Weights of a small transformer language model.
Training: a variant of SOAP for these matrices, 322M tokens, 2456 steps.
Each number is 128 + 24 x the weight over its row's rms, rounded and kept within 0 to 255. Layers, rows and columns count from 0. Numbers have three digits each. The size before them is the row's rms in percent of the matrix's.

# layer 2 attention value, 256x256, rms 0.0357, rows 85-127, columns 128-191
109:155119146145150128123153128108126126119156077109142125046136139146100118098104114118133137156158132128140131092113115132164158150163167137119106130095133179131105122140109149125149097165167136
099:130156122118153127147098102156163165128112102095165141173130133086155158164150144099128101102136153124132115187118113128172107129095104109112140118161140122142114142177120136164152151142154139
092:167107156225087127156138128115126111124134108124116111119106141094113105197091101120143140118143146107105088089143133132120125116147115137131179103159103089161132151100131121126162120099148114
102:196087092141104128126110133133108112122136148112107130140121132150084136123116123109077147146133161113110153152153127077175114124126103149132165135136119107141118123094120106176115140144097129
103:118150105108086117144122210143119138138115160127125153216137150115167110138122107154146121122153124128132112114152131103130073148109121088114166135149071102134132131121118128179093146139121152
108:131159153088120100100125125124133121114153133111118126104130182141183082094115175113132130157098099155118134095141136096098174126124201114142111151085144131140148127116126127160108121095154131
111:153099125168142156122144083124125118112095076116171122093151131154098128136129153119133098092122132134158100116144144153106085104123082123132109103115079150128134099156136135170135105091091141
107:113181143125124155139106136146143137175142156112177070107121118140083127126053116111110101113157137125117149101113127139128134123159094146106138127122092135125130093088112140142172127096142147
103:119116124146144166120132165147110168100133140126110121168161123132123151163120120113118088098105125140130119122132133166163156158150121126106125094140141108118163091078129101146143084143122127
089:125155133123140118120101160187183110139158132131098116114150131155079104152125118122142130136120110115135129123110134158127110119112159138126116131125138143144092136151152165107122143211139114
108:108154153140137109128119090082116151115122147085162091099123138112129111099144188086156159200147090170181144128129154136138115147117171129142160134079113140189118117183092158114098156149073134
115:121141135096131139155107121101112123084130167082189098142115125117148168112119123143104163163081131123153146140075148106172149099140125081128136125127168121169114131142145093155115124131169113
100:118091119054144122122117139140062123113160157092133099136181119120151165146112129154107121131086085112170150111137128135153135125117147075105147172149166148127135144135091117128136118169141126
100:111144127126128067095150135125087132143111125138131157095103162109148129115125122124125099176137143203104067111134129133133113184135116159126147143132109114096144130108121155156066139133167123
106:094153105200086071125128140082141106132139156193150174133085176126114116137125155111135089138126139142123149096146093161099097146123139107130136132113135131105133118142105121084171137129084156
103:114118157103124137138185116111161129107150104148129124130153134162126138132159110083136131104153150138100177118119115102134125099153161103136068110122097115088144052132168152152130094110142110
104:124169124129119125120132098093118119134121100131123135080132124133114100099121137130143144166143082111158159101103125140148129129146147090130148104120125182118144130131122078116123072123106129
106:125118143106103121141120132135122118114114125118126160140107153069142125059116104134154173141139165103099122144122099108168109136146162113141170137142155122170164151125128143148132166116121103
107:139125116084156136112161119174138107117162177134129106110113133117137172144122126163105135168131131080142105124196133144148145118128143144105099182088116120129097105107162137152123118157095109
100:113093140095147132131134128110115151131091148143078109103169092101160106153107105131118112123086096114138164133124157158066097109109107144154113125184116132117169171151065117129131147162145100
103:127101128105163096160122080128135080133117131138105125118145126136140189135125099152136087143099177157105111109109083088133124113149124135104123097086077122153133141087143103136180121090190109
096:124124139053117148138163135116101127100128122156156083169150147156162150105123125139121108135146112130108089114108101142101144118139165127144152074116142084152175137134132119160047137098131101
116:136132151104108113120144154133135121101147119108143115177122091076108067125142153123124119133126114154087107113118115124085152123137127109132097128097131135104148106143145125099123128139154156
094:140135074149130109141122103109160095120126101113157135116161132141111109128135165057123085106149106124161101107143142097130127112130114145113124074142102142135132150150091150129138139119113124
108:087117110108106124125111161169169163164085170108125072132080102108154174141156123115128095121117106116141149126113134160107100086101101118112103150121152119116134145117136125156146143152138138
097:119111128115089131156143154130129135127159130139145111122110133119137145141100109147143123141124119108154110141100100136110135136146155089108134162135102164145123113122173094108104099157142155
112:133188089150109131131155115131136133110163109117147123086146119169112093091139134093144109113156139132132117100120137177141128169143147134126150138120130087114116129128147161125106158144086129
112:053075114173103101134135140133119116124117105166069177096138106154106141114144129142171133107124121140159131149155157096087158125109115137113115131171138105127114118124149137101138106133137120
102:122129111132131128120152140159102144124156087142104148120138155198157122119104153133166159136101138135106112131095123107115133160113202138159138115122128118150112139132127167124064143069101131
105:156177126135119117100105127115102137114154123118127113148142103137147108079119123134078151121122096130159128148133120154098132136109135105168111127128082130123134071112149077126135137151091139
108:109169135137132111155109124103110151137096163104113101124131137126134090104143097117120147172101093170083138129111111173147125171104166127092169139097123130097108127114137131135122168174104138
110:156083128173155151138140073113132138157122138091119152176116103156140089113101121151112147121115112138145169142140139129105132133124156066165154080154161167151142106114145112123109107119135149
106:114110108137126122156132133130114123128120089118108098104096124097109108113155154141151185130079091091140100165159167126094132106111101149101120163190165085115100149152085138123107091156122085
109:110155094148129147094139116142114140163094131133092177090135119130112120114098121114117110129123135136122147130193143133143120127116105142151113110152109119103175150094140099107160117116129097
102:110082120118145083086122114161129148145115124141103196123124088081098118196157123135132122145109124136117116127126124116139120104122120173101111150155108127118181151094157117125152142186112089
106:137142111111132104137111103137119117111137074142156188108139159111155096185130177119145160101118129137126123095147092098088136155109172140138121124160153106083108149154081158126094091107138115
106:135150126119156148153127159140139091134139149134156163102061125113133144140146143129127120137119122167125122106125085108140107132150110113147110080135107103145160181109102097135110117104103087
106:074132144149137142135141135089108113114126124116141089126102137073125130115129134164127211091121106119131135144093176106091140111174061139138140160160154125129111171141139115119144121137140105
104:115094131182128143156130114106140123127139145145117125114122141157113136159133112160137131115104150163151112143117137144147107164169078107127157094159123133099163148074071106130167097162119122
108:172089103169121144097109081105130136120124164116115103096109169114133141095097135144083113180125151127144144132131103130175142119133166113093143105091098143142121097103153142137161110112180125
104:169107105154120152113122164132145142122160165122109141184118113090150136126110124132070139094152114113159125167150088139142131121143116117100153148138168115118157131082150108115106150111113146
102:164106103162117117140114129119108117120152080118088147127118151160135074124137118040150148130123145093129125110130110132150100116098175129110087071161104160093082114146164119150102134098149126
111:139128113137117177130131080122121114108142067144161105161151120149142152148139138139123142101109141088145144154101158057129149143115141118149120131147166116124096116166108110093155112090147104
# layer 2 attention output (transposed), 256x256, rms 0.055, rows 85-127, columns 128-191
107:100168122077137150105096103112189111153140148148137129137111139121143158141140112142142141115083105144106127134145126154087105131102158126111144106147089086128127104146115116134137143116087109
106:153097112124103124097152191108112127166128147136124142125115112103124099119104124154093152086152123117143074119144160157130144129181187146180124134075134133119129112107158124173119122105128118
075:120120093087163115109114124108162111129110108156107123135134096141139153072162119108130121121129159151174142161127155118133127172134138130185096145134150133098117097107115163117140125175130172
099:094115136104101140130175102111104189123091103148153106142106139094150131148133098141162128110117115149132075096090139182131143138118157150138132148117147086103148155152085162072129137144105131
101:147123137154079129115175061128120167135118112118126134116154131092136112085081185104132127120090142119134166179109123153128140118107154110150096131102165176174138149116168126094105112125129102
108:093129159159141141168121134105120166132125106154138109153189105141093147122132113139110115141129145091137139128134138180118102101137105126089174071166105161109103124123120141100140146135106161
098:137109142124161116130117156118131148124159154119104095170130102097138106150139091109124148133124142123110154161094104087139201093134133221130133140115192107110097150114112151076175127115148137
102:148116119102111091127120149100146123093113110117128151140096136145145172140207105120112131142156116148115103117129074096136171107123156136138130148108195118119151146127181112129092166122131142
089:110122093117122132142110118107129093121094110155146130121121135091085126125146076142145160119104161139144112161114143111094095104114140118124100151107157101156103153171125107147108178141138115
100:127115117116156135132114066072111144131090116110126174141079101084148122120153104158108134126139134127153117138127128128117131121141111113116190136134125105110118104123118104193108104106122148
105:094131173115129185130140138106186130157143124125104132135146160142116123133160113159117116142133087117097157121093122105113140120150082139092126107156083115141119130136134104104137112132154123
119:150114140125133129104133127120168164156140115153072130143141139162115143123134151116136082100175178116160091071172110118094140166110148137119129109113089126112124132157108139150159144140117156
097:127171101129152148163116143116160108129148156111109144100113117138108120083118167107114135101149132136147122139111128124065124138113104173140075125114117137119090091193117134125103098141104149
104:100148115142109177119137083123126101146126128135129144124153111119108091094132156141106159145107087106135148139124119188099131115124168096148177128109101150168123159131096111108171179139061133
107:113174112109141134133104123134146155100139134071113079111141098131131153120137136121152141156096142154110146137142077138153112129137089131133164114150122130148176146145148098130092125127158090
095:148118107136137152111065159114158137134098175133149134117151141110157108117089152189116116119135129113127097149156178124155147144149099148098189134144149165122135163083118075129124179156125153
096:099115118107131130116128156131127100136127134137174084152153187177166131150138121120109126158092177123088105138117128142109152118132145145123136161150115095141122124135120179125110182145120096
104:103142167165105127136187092112114139179102106184120090091122109182120117152133164113135119098113106159144154147145167169105126118091115146140099155140092144081095114131109122105139118148135136
102:091141112159122121156149166134072100107123093152121168126145132137107129131133117102175082116043116161127137079074106107109112167104165117115126132137163139103142123132106128107143143116150131
088:131146091150151113129134140140095102154165121111174161126105141194125116129154157183068141121155125146095121117134124088170143100105170096114125128134169113122156173122135165109091138106121175
107:075141152158085135120139132119146159116179154131146127136125121141137117120142127112144158152143132084148151127200109141143134153106114152164147158133153145112149131112111165125116127162128170
087:130157113144109102111103133146134122114123134114145161060138109094096104099149167159106096160155166125151145095124159123105109148139081121138147144155089139122140138099140127116169145171101105
112:108142151163142147156126115130118165121131133139123156104176156126121172118143103134134151120108145067166138128090135114112054117118112150124110113168133122098157122098151129175113168129093091
090:142124152151127130082120162132098151107104127102134075137082117081155126110131090166118144158159132106099163097105120161104110127139154113178175131119102122108079126106139130086090125154092132
131:140096141149138120162134105142057092109148079181137190141147149154106117154138116190090149114142121138111093164114138160179129132144150108162122146113110095086101122141100117124111163110143127
090:122137132116160130090082091096110102116132151120103152111128106106148116116115132082111095110109118144126136161109147110167115141119108157140101095122135047100161116149099175116130159146137148
112:118128167121140125116104151127138118109087116138102125159088154112094137146147110146079114142159072145123092169107154124130138086152106111118165123142124151146161089125139102148098139135105118
105:147154129109152175134143105088093106108127155098126096129096136105132139149131105078123134174084140134094147103138106142165115116089138159150065159090143161128122152162100117124140130116112134
119:113103147110129151143116104086111094111086171149138105117129116096129109138124121144129118116153153104142117114163128123145124104133095092099100111147117111122135138148118106110177135133155150
098:131131128117148106120114122122146139165117123124160129145122118134132095171133153113117100111147129105086117095083095104134143115167149119098149095120185113136117134168106159121085166105147100
103:090102164130134169125146133154143078135121111152140214099079134135085166152100171134172100099120125110163119144140152105114124122104113117145122147104126136157114172083121131152124073109142123
100:147140143116110097129160138164095139130147100126146127085162141076129117129155123062099110150153164125123095156115121091119172146136126154091125125148119140138112135133114167150126146164128121
092:119110159158177122108092126131097123173142145124111152118131144176151166116117102126088104120142131179160137130109126137147132129122142085153106145084094143115132099128139118106128119100167147
120:106100146124132108121119137149116103121077126133181107153089144126120124172129125110119157124120125140111086108133145114135126100115180126134122127127130137135110131134081095129094153125112147
110:134119091096108161174156119120089104074056118101136084141114163160160144093102125137114167121127128131137114127136135180130088146116148111131158128111159123124116109127081140150096150122133161
092:085135099152134116108142103140078138159155195119113102149135094171140073121140086133091119126123133112147124142127147140167104085168068138115101138158145129134105077143168123116126132130121140
108:147109094128107077114160053125089135126099130131121105143159108111136104106100128093184122129143146105129102118116147152086134152138126132152131119119162117176109108079147127141125158115125168
116:185145147137110120138087137173160133110161142119104148123149086177147136163183141115117107090112133161126113109127123157157100124100153093109106136093087099131129146148133097149153158087153125
090:137134098128091113105119125144106122144089081127175086136157128142101097123133123123152118111141146106067168131133108150092110125110163149141097150083147136151103116197147123124110130065127114
116:138165135104148104121111180143140128147155108087137121150134129146170137135116096071184103105133147082096128067145099126114170167144104167158116141125139153139125124140113099106135094151130130
089:137159133119113078155139093104096152130078141109106106104118142128113151072104106109135140098096133158111107105089136149123113122109165145154120107130075146127140106192133142105151132138129135
090:096152178109167100109165135122120090161116134143158115120137120125124145130102129190083144128131156132115122139145140110106162123140127126119164099114145154152151156102098081132120114138148111
115:103137111143142078175149110148119083118135143140131098067161136152116067131190114145134121139123143135120093120122124161112138142152140119097101170148142120098105160127104143111147154149133121
# layer 2 attention query, 256x256, rms 0.0357, rows 128-191, columns 128-191
074:154122120110076117156059111098091135115135120087133137178162105125128094158113157115150151137121121135144078157095170112136148114154142090118097128136089128117112137135123140129157117141144101
072:140108110069085141131085159093156132138108146071121155129138103126135123117137137120128195128103124080145125120113160144133126138181151052152119126102091096088139121150082144158134136152140138
078:084134129148142129145169152165127124133162138147149094109113133127101141161130090148140113124136114119128168135122096116122104097088128173140138116135186126140170141140146098122120120123122122
070:124161140178162137115190122145113136109157132140156105097114145147121103115146145162159078127149136160112177113144090143140120119069124189124132097165187162145120103098153127086121133105109145
066:148161125056101134119061133103119135125154132084106119120099124112145100156148113105134145124127124099120086127147142137118168162135148089108131120147102107098137120098096158093148153144114127
092:114136110082117131081118105077148088144134158135114101097148099166124142105135148143096140102129167138123148116131107080123105130146155153130112146083074143140114132127122121108137175153104101
099:147108188086123134138102168114117149130119128126119163081118104108123149170131147113108121163142122100090130138129072130152178104120143138126195095159115155165153157125146147159157134116103112
094:119132137080126131124137153135129122097123126147138098096136120123112167157113137127121127100089119107144159104144130121141114116147115114182086117164147112119143134161138122138109139135122115
107:110155132150129135155142153133087091093136160105094162116119114169102100154141113127140100160133115096093122159123104106100090128105093138148153135192120151138128141153121136133094114116098156
071:124127092161175109145155130132112111168098139155164109127163172136161168137107101164136117119123101140129149155094124122145075091157107152148101120133154158138144118142167132109113128140119127
066:131114143193153128110200139133120130094150123133160135132136153119152100132137124150144111142140122146120174136165092099114100093093102163145139129165169155158139115120168106111102102129125133
110:142067161119117127142126154140160166153108140149137118146130114116105147144131117065121110137127130096127105136130119106126131122091160109110159105097139130132114119138133089166121161103187116
080:125174103156129136153139076149107100133115105130082196144103107111112071104144124126126124110172137149131089117093155159118142134103134098120128150123095090115113124089097145125135126116124128
077:118143106169176135148184122136094132143149126158172097133122152139131156142132144145149118138097113162131147138132098103157092093105126175144122114148154146114163109144151104104106121142135115
084:116093132115156116132152153155102137164144135133163131109171129142111169125101111135152124122081095098143145119152125093125103137112145139158135153144142151125181108130145110122139135159116119
065:130106105097115099148076126102110117138084142130110163164127141117148133128085100107099167134099108087161107130110162133116154144144139089109139142136108119082182144134087115182118132151141126
097:147093171090141147121104163131154145158111077138091156124120123124085131145135149095150128134122090088100080090143143155125111175152136122107174104116113108115136132119104128122168167146144141
070:110159109170139083110166118144110124156179124157122095101123140128130114134116131142118129134148155117116174137165116098085111096114134145107114116144150106136138135121144119109112096099149137
107:157118123138114132173101138111110128103123164092123149106114115117138146161109131130116145141136133170106143196113133104116131095079183130092103121106103158133142137155154072183134100102141119
067:115125157126162091120186164131164124134140141150199090110132146133169170140122116148101133165097117151126162114170071105158100105115090160148111104152198145134128129145165126128141142141144117
116:131149158132120139130177129148130094121130086134104153101135136137143120109106117137108105093119126152108169094123112171137115164117110162137152143116164118136121122122133113078168106122108129
067:140096100171149130095173152144127131139137148133139099095143144115128140132114128124119091136149125138102160137139129086108092092085141159132147123108176103146149138126192115122112135113144098
082:114117127146157080143137118125148108136125181158175089157117138140146143138110118125117128109139134162169151110163111112137102114133106138159125165102170093134117114108169128139132133138147135
072:087127129136130136130186147158104127117164142121155105084133136123114111135146121204118073120138124144105194143119099122158111114099116185137139114158168139164143114138177108098103121102138117
087:117116146121111151129100088134140151126105124096090160140128133133122063104107140100120134149176116149125094101133141133128143146154132111087157103107098111148078112108096113116131141109120121
106:147173109089108132110096125127131138106162125119136094176118167116184115113098139147136131092185138128100158118121131096099148118125091174095110137110069129119137120120149095118117090157132113
109:092169121115135127104138159141117088079152142119189129100149105154137125110137124196143118125091119142097151104133163166161114133122082125157134140149119164145136092136138156115118129158102118
087:139118121117103125106085097105129143126143117101137125141121125092156148137127173113128156133159147123134105160115165114117134143157160115095111099088065113106081096103108110119143140123138140
077:143112150118122148110140136152167149137147130129091111115146121102122111112135123084136071124169134158123111113112147153097111110107151146091154123109141103173100141116142135120148130112130133
102:117125155136109119103148128146141092114128137113122161103117096124120107100150156151149108164168129099130139081149119124124172160104122130137188148140121121123154131144140135116129091119127139
110:134177083150163088099120098123103124100151153132175104139125167147142154120139115148105129099113157165108149157100136130126110110149091129113093149139135153137135116118150134135109122153114115
082:120111119096159133126126108080146111172097142155131176149145141143154154133072140106145158110072118114135137152150120100138090113172143104143114164102160131082151133142118124143142145169111129
075:168115123071102111123072127094133122138083105134115163157121119114117135141077132106089172132100098102156090114119168113143152140145151056151129140107091118102145162143090125172125138119134126
109:103137098132111107158126152099098130088125139152162128163114143168130114116141091135126155167142145169123068154112144137142099128129140141154127124179115096152137126161157162142160117130164127
119:107164080135112127108090159106097131096129130147169087160125133139135143129137148122104163119109145136122104126138137130139109121111070120147086132159148080161117112126137146134138109147132096
092:112148121167132153167157123158064095102185100106127142109106129135098092098146125140125114165130085112154127131097143144139157158075142161150092112136117117125114123118130131133112091110118139
100:148124110162120135155163116099111157112161153093174097122113172142171122175133148164129120132082112161093091174134114142130076081125140117121123126153126133130132125134145121109139142131130112
068:119108140124163097130170130137195125138115154172186136095145135129121142109135112137118098132147127138112141102154104112154115123138110133169144167134175124150136144163123110141080128123095145
134:122100170154150158125170120157159130142097099144099149130113096122080106091147120137141087163170104068139123084123106157116142151122124127137154122099136125110122128142126137129128136126115154
097:136174125175112154097141140122090097081159098109118147098088111147119120122169148134110127123114091140130134125137136189117143137081127141137118137147149104138124142132133138099112105124099142
119:141171074135117114148135110118071128106124154116181095136116135154146120198138097147111147128114153203138132186084140117137123105140167139138116110145135126152133109143117144099131130117126094
094:160152134137082134072101147131142094130131132137104107102149106094124138069125177136133129134126164072119131126134138144109161157116085157094161119127083125148113120140162140121132099130119085
079:146131113133144103154113134112118100152110163125142139135096137123143131107110124123132147115119140150143086129161121137129136113166101084169073141135115125091149129159129146125102148143135129
100:141085163075112146132132164138175076105150144147080168134089075091097121141111169100096116134151134121083151130135128126097130170128111116113147137099138116117128144124112139158137103113122107
091:078136096118165098146154139138103104152119149161147134170138145140149166154093101144138146081086092118137128135137144124157108090147117154147109141139154159102139114170156119148142120150116126
067:098148152160165136106182156155186112113113149145150078122116128139137136117133114174131071128114115166115154120141079143131101122123129142156160144156191142124144154155191109102113128130137151
087:143108145096098127097077143131173146130129150138112115142113087110118146146152144098102121128121167123128118158133153096120116144108139127119125123104100116138120113120128112146113121121128047
080:132117096154149141126170141106111120135127111142176102116126134141146189142132128142133135132107124134112157129144105106128067091131145183170122120166178138103136145130161114135119137156114105
101:128093132092112159106087144074134121119158161085129126123100114124157127131162151090083148143146127117161159135127107107167113144135151105093141101145110123148151146099160132123124113097173175
076:092150116138077133084135078118100111137148111146132079118128160113129120127135142132147102122147159185068151170118135132116134138120110183087131115125142139135130113126112142106131115074142118
086:135099160152124147087169130162127112125166111109123149126107114112096077094145126119124099099175108117112106107089124159107165138098127151113147112109127106141124110127154145138110116083113135
068:154107115069074140113078123097117110121075119134115127165138111125131146165112149109087172130093125080122121127137166114128150163140135059110108126109096122103130128139109134171117152114115099
067:118146125097135149111070118149133078112101134092088174139120070130115134101131103116112143141131117084149109115106151160111135180155086078116137154103089110109124114134095127128158121142124139
087:102145127133133122155169119118109113106155128144145132148119175128177140127114098151137118108100120149134180108150119137130120128132110171158114140157161164102154111146160116111113127140098122
107:097138099111120098140108120099108124124152175120124104139145136117066171154127104127132161113105162148108148170115147087102136109115176115093149152132133158111108159131132130173114115094125153
091:115134132169133153129155099170145136116124126142112144114108132121103088101150121114153090154158148136127121142105131149115143137104116148085151131104139124131076111126118159099123126100138142
102:137121099133126130147131139132084138109169165097154087125147120132142105156132100135107107147120133175122134183100118128152103077113117154131114127152159134157137145134161123134138111102130092
083:093131136099133161100139094104121114148118084140084161127134181104128107091121120118144131098105091076161124086136124121142120127194127139159134148161094099103181079122108150107144130144123144
129:166164066129125105153105126131075180115138148108159067114129161146151158173124141126137138111107161169136116168142134126127123061108164144127082124176130135148125116121131130159125133154143103
067:151113145114094122118067115092113148122098117102107136156136107128131112132117160135102161110120135092156083155101148139121152161152155068139098108139108138108124141147094160151152139112111128
090:095158102120152095141145134123123095131106130162150133145128154134173164112100086126131129080096140132151130157108111118133115109131136139139096144133140144108166130140165126138114146148109118
079:114090154122166131117146160143194114172140149137155157129144145128145166138120115147111125116102126096143160117154127088123133104126135139146137134102147105119148099146157107131124147146157084
068:130136110067152131138108155149143124130085134116142166129143095142116145128113101114087170127083124082191129093143126139128148148141099090164115126133123130112115162139125122136149149174096129
071:090140136156135132123189147185136104127157130151158119102099122137128129112109111145152084103130139161112171094121132132152098087088119171134147138186173147137154107131166119101102138137120134
# layer 2 attention key, 256x256, rms 0.0329, rows 128-191, columns 128-191
073:111093177172122132160110132168155096135149140176108155134115106086134139119123142072149118112179147093148133137158124152142106146153090141175110151116123125120099137150090113114139139127098161
070:133132148151072155143136130126145154135138145108111171122144096127143108162187143099128094159140119147136102123112133141124141148102070145151143151128117112136106130137120141123154148079136149
067:138143128127174130164105125093101156113118118101151103122131128113138133114111092167129124095107115133100116137136121118142125111148129112156137149158117097127187166102158180122126117127153113
068:140160120083141104109123121117089150135107115102180105125077199140126147107099157156126136123087128132098118146097179128127136104133148101153094128152147130127164137120118127106113124148127095
078:138147175138129136103082131122110087134127136163102151077144115137143107166147157119079086177094130156126165077137117124125140128126094138130173120115099132154086135092102138106162125091123143
109:101133119137119088154146141109115119121143120139151071081128095159158148132113126137170112163144162161154111132130198121137186129163084132157121139112131077156122112151129081140111111147133113
118:096122125104177148108100132149140140143140137163134121072139141151153100141146133154056130128104086118125143127117130148129139104085139187101144130137126089172129116123103110133136087119170096
112:145158129140068105114085096131114147114116120073169115131130118107153085106120124121156159143155133085167123115085161148103159108172141098143143129122137131107096182129124175108116142105133098
104:131124133138110135131120121120142098139089150095138141145160134079124144152139118117119122133140110129137137128198151110120107121131124185138085147161104119155139109110156106124141091138121148
083:126168138106108112124116100085128150135147104072107079145116145118108129099103141108143148095183179117119083155118142155182124117175125091140116122136153187115118129155136159134126110140085089
073:135142113127168104149150130130122163079071118107133135159153152144130114101105125142117137076103113139159088130127150100113106121101171127151094121151174144103155139094145111134094131212136124
107:143089090142150131116146180099085149128143122133117145119109146128104130151112142136121139122138065121099115110093087136127112138118143131165109103139156083153152109089123102133101126160139119
093:136093123145153097114148192135152139129111119132106137147134087094116174080139146116097147157134138127125161143183110119135099138131139128113131097098128101112139108170111126147145116125095151
081:130140079103112137145124102121136185141152122092156098165121163157121138131127106131151134068125117110143109143158142108090121142158146085146102151131133145099185137148135135133113081123106108
102:125163160121103107141145106097131173157137113051141104126112141129144117146108085122155140110131163121121117118078150149084158134132076116160150152147116153111139150103139164130135100103138107
079:108113129145093107154112157129157106116130182149094176114151135094121115126145147120128113125149156121175163121140111095128130144117138136117156133084092106107102120162129146152169110066141151
103:152111128115149199103147143144132131145162112134162119143120125093124123156161150077090114105129073113093097105089115141129118112166170133114115108146116095144089139099112111100144144043150180
085:131124147105105148119146131126094113122132111107136062118114140189127183102097115113162107135137184133131143145104143149113154112153165140137117129140121136177107152101146150127088172194103123
104:155116100163123117129103134124140137150101119143105126142094092168117132116079139178096142107120116135081133143145123123140117163110114173139118124143129105116158112133137119132084119136102127
073:109129097108119145157133078108123148165139095071166060151143173142141116128116097147176140111130113112150121152143137147135134122132162117149092152157144140113143153149130120129104131168102095
113:151165125136137135163106159129121123149160107145125098124115089138113127119159125123126088121099124133129138121140088133135157130120162091108120096126137126138117118156101142144107170145145122
070:130159121104089119118167125110095136132124109094156078151084153150114123108128129147156134104122150148130084138115146129110108109139145101149089148157138113116149128106179138126082163185135083
085:092134128097126076129130099134083175116122139107165079134091140102143142149111110112154136110124162118125094090115111120118125100159104148142121148130145134141120127116154174150123147164140087
069:155146104106154147136145129135103184154100127089176085116135161175150145105133117201131132117072105148097122122085136133157120111116149118118132136171126139122154139123153159109117120184132136
096:120083086129134090122137176166141115121122118186134172123127096086121152130124138137109121139124092133119140114144111135152111108074138154108111070147125132146127097109103125143107116137152148
106:125174138113127134150135149109114127107112115106142090105103123130110135123121142151110163126151149131146143123112174137120165122154103127148111120146138115164075077112112164185103157100143074
104:143152178144127136135137066141101153146104121126152105134174125138160073105148124142118114167099146098128120134104121163118118115120093132152141137153105108095179183159123122110138140145130114
091:142111110133138132101154177166124075122116125190080149147105081131089130132142129113067144161106082152087128138181113095129116155128142175133125123084111109127114124114111078159131149144143127
107:081083107119177115082163149150125085108125132216111158111109120148110143122127124151127145133096100138106135140139115131142110093096140147105124135125131124126146094102144077130128156170160121
119:121129130160164142140109164137098091135120185139111149089179117151106119131132158181089121138092124127133157104139144167112148125096121145133149126131095092131150127103103131083140180128143123
109:119149136127120141147123092068125125145142107111119091119129128119115094129089089105110131143147191110139136146138129143123103168156166106133117148153147157140151138140156150110123091120114114
105:168145129116063120175097122120169139136128125054146134119111154113130119154115138118188149112147159125155096124127124117101150137160116146138112142131113131121147136134146161119078107078119111
073:124118138138065116161115105147175086117148129114108163146125095117112097149149120089128096132184134158171110140147122111103131132123109131092174120092128121143111117129099121126147129105111177
108:122137150106127137142091128146157126154091090114153150140122148160132102131126130132077128123140147137112118114082131168106127115099111131128115156123098143137184113122170146164139103113151155
112:110126186151112168140105081085142156105151103120134089146153127135156101123184124137091145151132118132127098098097132159111162141153129132144134105140130127084107133147157171115134149200107100
099:113122117160146128101133162143116076111085151114116188103139083142098161107142128112107117152107103119113181134160136105126112162102127105129141107165123122117113158145118144141111141171125142
108:106180147108138174163130101135136117157104094119128125145112105109126156115150120116124123093095087111119106159160129091137115138169147135161137143095147140119160135162118086150103111191106132
080:156151110102142148106120121109128174173121121085134071159114192112102119171104149116172140091118127176111098153104142143141124118137125106146106168140139130136167141146156148090121120169135085
122:092117115153134123111138159125147150117122136130138156113112157059089156158124142137131145102124131168093105139134106125138142106081134097099096118188131082163128121122139107120139130086111173
102:135141140165191157079139105159086109122119137162110132118162122117141115107147098146109121113086091123102123114154131151111112112114119168126166092158135132102130134105114112119124153200115137
105:132150118114092137116106134099130176105100078116103152140080119114168106135090140056154146128107141147106118125154140159123085144139113136142135159111138169120173142131106132138128083155135141
103:115159163151138159138129122111106129171162128137133095102164104175134098109133163148126097123121136116166144096132167144150137076100105152112147120173129092145110121124112109104136211129139119
101:123137165126087130163104099122172146162118144078106112131115158112133111137143132096146136137177146145137112103126102117131174122161112109116127130110148162149082143152124178108130104116110105
111:120113120123128110108169113137110095108137197185091123112138124166124136129180113173118153122087098104139169103166135134140133119084148195122148108178125085081110133119132083152126181160116111
113:133128153118069102164109088090143156135154107088131111137111148095149117137134147109163138118148135088128108105109123139140141133177141105141108147117133155135134123174110180111110095113132133
078:169134114092101129135103135118125170172127116088150059139100172141124132103105126140155138077146128144136091145100104127157121149140141084154109144128120141157179126115128174127105121140119096
098:156130165145126132144121147103084121102183123147111086127127115131118088118089110126114149134125118144100149124117156137137127128154136152119108103151102062137135134125146105090131142137128112
090:140149106111074115157104112123119153147143107117154109140130167147151129124152099137162139102132079095138113158116161134118123112190152108155118160118129142113148157127099148139134087127112142
112:116140109135144132068169167183087084123145167162142174108169142178121127119136116140128122140091118131094157121141168128096140087097101173116117133105122138106141139102137088107153158099131101
104:122113092134193136120136159147104090111105137161075127119124107163122142100124115172122163135103113141154139142178146136167148148107154142114160117173102134101121126130140100148139146202103158
117:113099141127172141095155156119085092122118147173079153129138099141124136121107117118091124188113134129108137155126111143126129105087122142129117112146129097137126120119120087128135155186143120
076:086145139149104133148133154110174076093160156148145176123148110110149129127132126110115082168150165149141125085142151121116163139126083119114165116117170086108110134135128120142135140082144127
075:104077141128114135118092120183165070103122147166089134114173072123123132126140143141124107168138115142148148156172112102138147167101108146098110136071108102101123133131123109139161090099118157
090:114141128100108080133104153155131164140150123086130092102128143111160114121131111173152148115111144126140117111103156102109143144149200124127156126142143142156127139147147135121099097116146123
107:065132125137111114162122114099142062124141139147067136099119111124113157161086097115136154126139147143112142156110117121130123184101138128158125177095112123134149120101127132178118096146127132
127:127110104141188135097151163142128116125123128187108137125154101123101141105088147143089163151106131171127138126145104122157114121093145118112112093147134116142130111120158096135113132168129132
087:101126144120147124124133105079120147174115101110139126112138119154172124071097100125156084156118147103101125157108138150144094114153096152139107143166141163117158133141098145104113134153127120
095:156115107088092104122145163200160129084093114134141167121184113125122149128139125155154133160170129111148148127146127099107107135103147109106131125104132141166124130150137152133121091058172158
129:151155145149098152151127088076131156099136077118171088165113135130167108102132113118134121114122122100151109118100157149117154126136097135154125111090134179134144099145143152123124118167136113
070:107107160164073108136125137136160087116125111121120193107167104103135092166145140100119076143122103122140110101136115112115133124111127118094173109118127145117092130096126125138146130075126168
101:127143139111131126148106147127157151132114099073105089142137139114122106121096116137161178091154157116149091105107150107115169111180144105125112136117152169166121147161120189139074099116144117
084:128103099103087127132100112110126165147135110099144108115093136154156128124124114167169146101118134123167128127111130125129155126172107098154132133120133110140169167123135131136112125134110079
098:160152171120087113153095108131158142131132136126117121155156119113143071139165120098112126122152137116178115117119113101096146131131108106124150143098109152150127164116102178128134074078160096
070:120129109078122135119155088145107128153121118124115064142129185150126110115113108159150163097118078098094135111115139151123112135132140116153083190132120141144166134113106117128100123145132102